Weights of a small transformer language model.
Size: width 128, MLP 512 squared ReLU.
Architecture: RMSNorm before each block, rotary positions, no biases in attention or MLP, embeddings untied during training, normalized queries and keys, local attention windows, paired heads, gated attention, capped logits.
Training: a variant of Muon for these matrices, 141M tokens.
Each number is 128 + 32 x the weight over its row's rms, rounded and kept within 0 to 255. Layers, rows and columns count from 0. The size above them is the row's rms in percent of the matrix's.

# layer 10 attention output (transposed), 256x128, rms 0.195, rows 32-37, columns 0-127
size [ 95  78 105  93  92  91]
[[144  88 129 136 121  88 138 148  90  69 144 179 147 130 139 173 108  78 114  67 152 207 109  99 182 132  82  89 128 108 154 107 110  87 100 111 126 132 150 131 100 116 184 159  55 159 146 160 153 122 133  85  71 122 153 150  99 183 137 148 168 136 124 167 209 143 143 116 125 104 142  97  92 140 167 142 140 134 161 112 108 171 142 190 119 142 114 130 152 168  64 126 151 137 113 124 121 104 179 154 113  74  99 109  78 175  97 146 150 162 128 115 113 145 101  91 170 124 113 196 147  90 140 110 153 136 147 211]
 [115 140 106 163 131 122 147 169 158 136 108 114 111 135 141 162 147  98 136 142 144  89  89 136 163 173  78 113 170 159 118 130 157 146 128  98 158  67 106 140  75 116 119 168 140 127  86 122 168 116 147 122  95 143  95 121 115  97 190 102 151  96 104 130  63 115 181  47 166 175  74 105  39  69 180  89 137  73 153 118 138 142 112 140 110 164  58 186 148 140  85 139 170 138 147 124  51 128 109 129 125 117 153 122 107 140 141 112 158 113 124 152 105 137 150 125 183 135 104 101 150 106 166 211 131  87  90 143]
 [120 156 136  76 132 160 104 111  98  67 150  97  98 118 124 184 117  99 109  51 106 118 131 181 179 137 113  79 126 146 101 129 109 137 147 141 138 125 133 139 178 127 117 157 138 104 145 133 113 164 168 110 191  90 149  92 132  92 115 104 141 114 111  73  73 140  99 171  73 159  62  85 154 108 136 121  65 115  65  84 143 106 156 126 128 163 155  96 136 111 212 115 115 150 185 137 147 112 185 165 155  92  79 159  97 114 159 100 108  43  86 132 109 140 136 139 104 159 101 153 164 144 152 158 130 113 172 166]
 [ 97 120 139 141 146 111 135  88 154 119 134  99 117 128 171  84 119  58 131 160 100 174 149 108 122 134 138 176 133 151 199  37 160 179 189 124 144 144  70 115 121 132 150 132 164  87 148 107 143 134 153 203 103  92 174 192 123 158  80 149 173 102 122  85 128 134 130  71 158  48 169 131 117  90 125 130 131 133 105 132 161 119 137 113 143 173  82 106 140  96  81 134 137 131 117 146 122 102 206  57  82 141  90 117 154 124 110  84 141 115 163 135 127 100 140  72 139 128  91 135 140 133 126 123 128 109 201 155]
 [123  94 109 130 135 117 112 146  94  98 165 145 141 130 138  73 109  35 167 174  86 126 158 141 167 137 154 140 146 133 152 145 147 107  96  81 202 127 110 120  95 149  86 114 142 160  76 131 168 104  83 136 115 119  66 114  97 128 137 134 140 125 180 105 115  97 143 120 161 129  51 150  85  91 179  88 133 112 106 119 153  71 138 115 101 170 134 182 189 162  72  86 132 126 109 134 153 159 130 112 213 170 107  87 134 154 184 150  92 123 176 133 185 101 143 162 123 122  98  89  66 116 116 154  89 135 129 136]
 [119 133  99 138 108 131  81 188 132 131 144 101 172 150 117 154 156 116  79 166 207 119 132  92 166 139 174 173 133 177 150 173 172  63 112  59 116 150 127 155  85 168  73 183 125  92 145 112   1 107 178 105 119 166  84 119 120  98 106 115 135  98 139 119 115 138 117  99  85 175 128 109 136  96 103 111 135 133 125 129 127 145 130  79 127 145 126 214 123 138  94 134 151 158 125 106  85 134 110 112 155 169 174 127 185 135 106 155  71 139 123  94  87 128 130 133 109  98 152 109 102 103  98 148 140  77 107 123]]
# layer 10 attention value, 256x128, rms 0.299, rows 33-37, columns 0-127
size [ 79 101  89  92  99]
[[182  57 134  89 147 100 175 134  99 112 133 187 122 123 142 131 131 146  49 117 177 150 126 146 114 142 105 113  90 173 189 130 149 127  96  78 133 150 170 176 147 113 138 178 143 132 158 174 132 170 111 175 174 114  64  98 106 132 144 140 104 110 154 184  88 176 143 145 124 165 164  88 151 190  97 155 144 123 163  90 139  71 175 121 123  99 131 104 134 121  96 184 164 119 105  75 106 135 103 136 151 134 132 123 153 106 172 154 111 157 121 113 143 119  55 130 144 168 127 171  90 157 127 112 221 113 158 112]
 [115 103 100 128 139 104 146 144 165  98 101  96 144  77  71 126 138 137 157 137  69 152 152 136 138 135 124 117 201 108 128 156 107  81  71 117 117 143 104 171 112 154 160 123 124 172  85 176 153  74 120  76  56 142 115 146  14 106 147 138  87 114 112 181 175 178 113 158 131 117 154 104  91 119 134  99 164 114 100 176  91 122 133 183  86  95 123  90  83 181  63 104 144 146  75 108 122 104 131 124 108 132 128 114 139 136 148 154 136 111 148 108 113 116 116 159 103 203 106 191 119 121 112 132 135 124  64 100]
 [ 78 133 163 165  95 160 113 122 168 133 112 118 109  98 130 130 130  96 125  71  81  79 133 126 163 122 188 112 131 113 172  86 110  98 118 123  98 138  60 136 128 131 136 153 130 130 137 158 119 164  18 116 135  60 163 163 124 101  91  86 142 111  97 142 111 104 126  74 185 117 137  93 124 105 108  89 138 113 162 123  75 102 107 101 107  94 136 149 166 128 119 116 118 168 121 138  86 175  57 103 169 111  99 157  83 167 169 114 150 115 197  85  95 122 139 116 138 152 107 152 117  81  86 167 201 146 110  67]
 [181 137 170 101 116 109 131 100 139 146 116 156 111  90 161  80 138 136  82 131 114  64  99 164 171 154 153  71  76 188 126 159 111 115 125  69 128 140 158  83 140 100  81  90 142 115 124 142  64 113 117 131  70 149 145  75  77 125 160 158 181 135 139 194 110  83 114 114 163 102 174 146 165 124 125 106 169 127 150 117 121 122 160 103 137 161 137 172  81 133 135 142 140  76 136 132 133 218 118  85 150 120  78 130 194 176 141  98 132 148 108 108 149 136 103  82 108 117  50  84  99 173 129 145 163 120 127 109]
 [140 133  95  93 169  93 221 139 103 111 157 134 122 126 138 109 137 125  71 142 145 118  97 117 130 110 114 120 140 173  93 157 126  99 107  84 125 101 160 164 189  96 120 137 173  87 153 100 147 112  77 120 131 115 125 130 114 113 179  99 163 162 137 101 131 110 181 108 105 149 108 145 121 130 117 126 147 145  93 133 139 120 168 101 114 111  67 201 134  90 136 110 177 117 155 182 134 178  72 136 152 135 136 154 157 174 141 186 104 100 172 104 124 177  96  92  60  96  95 141  87 103 154 224 148 135 113  35]]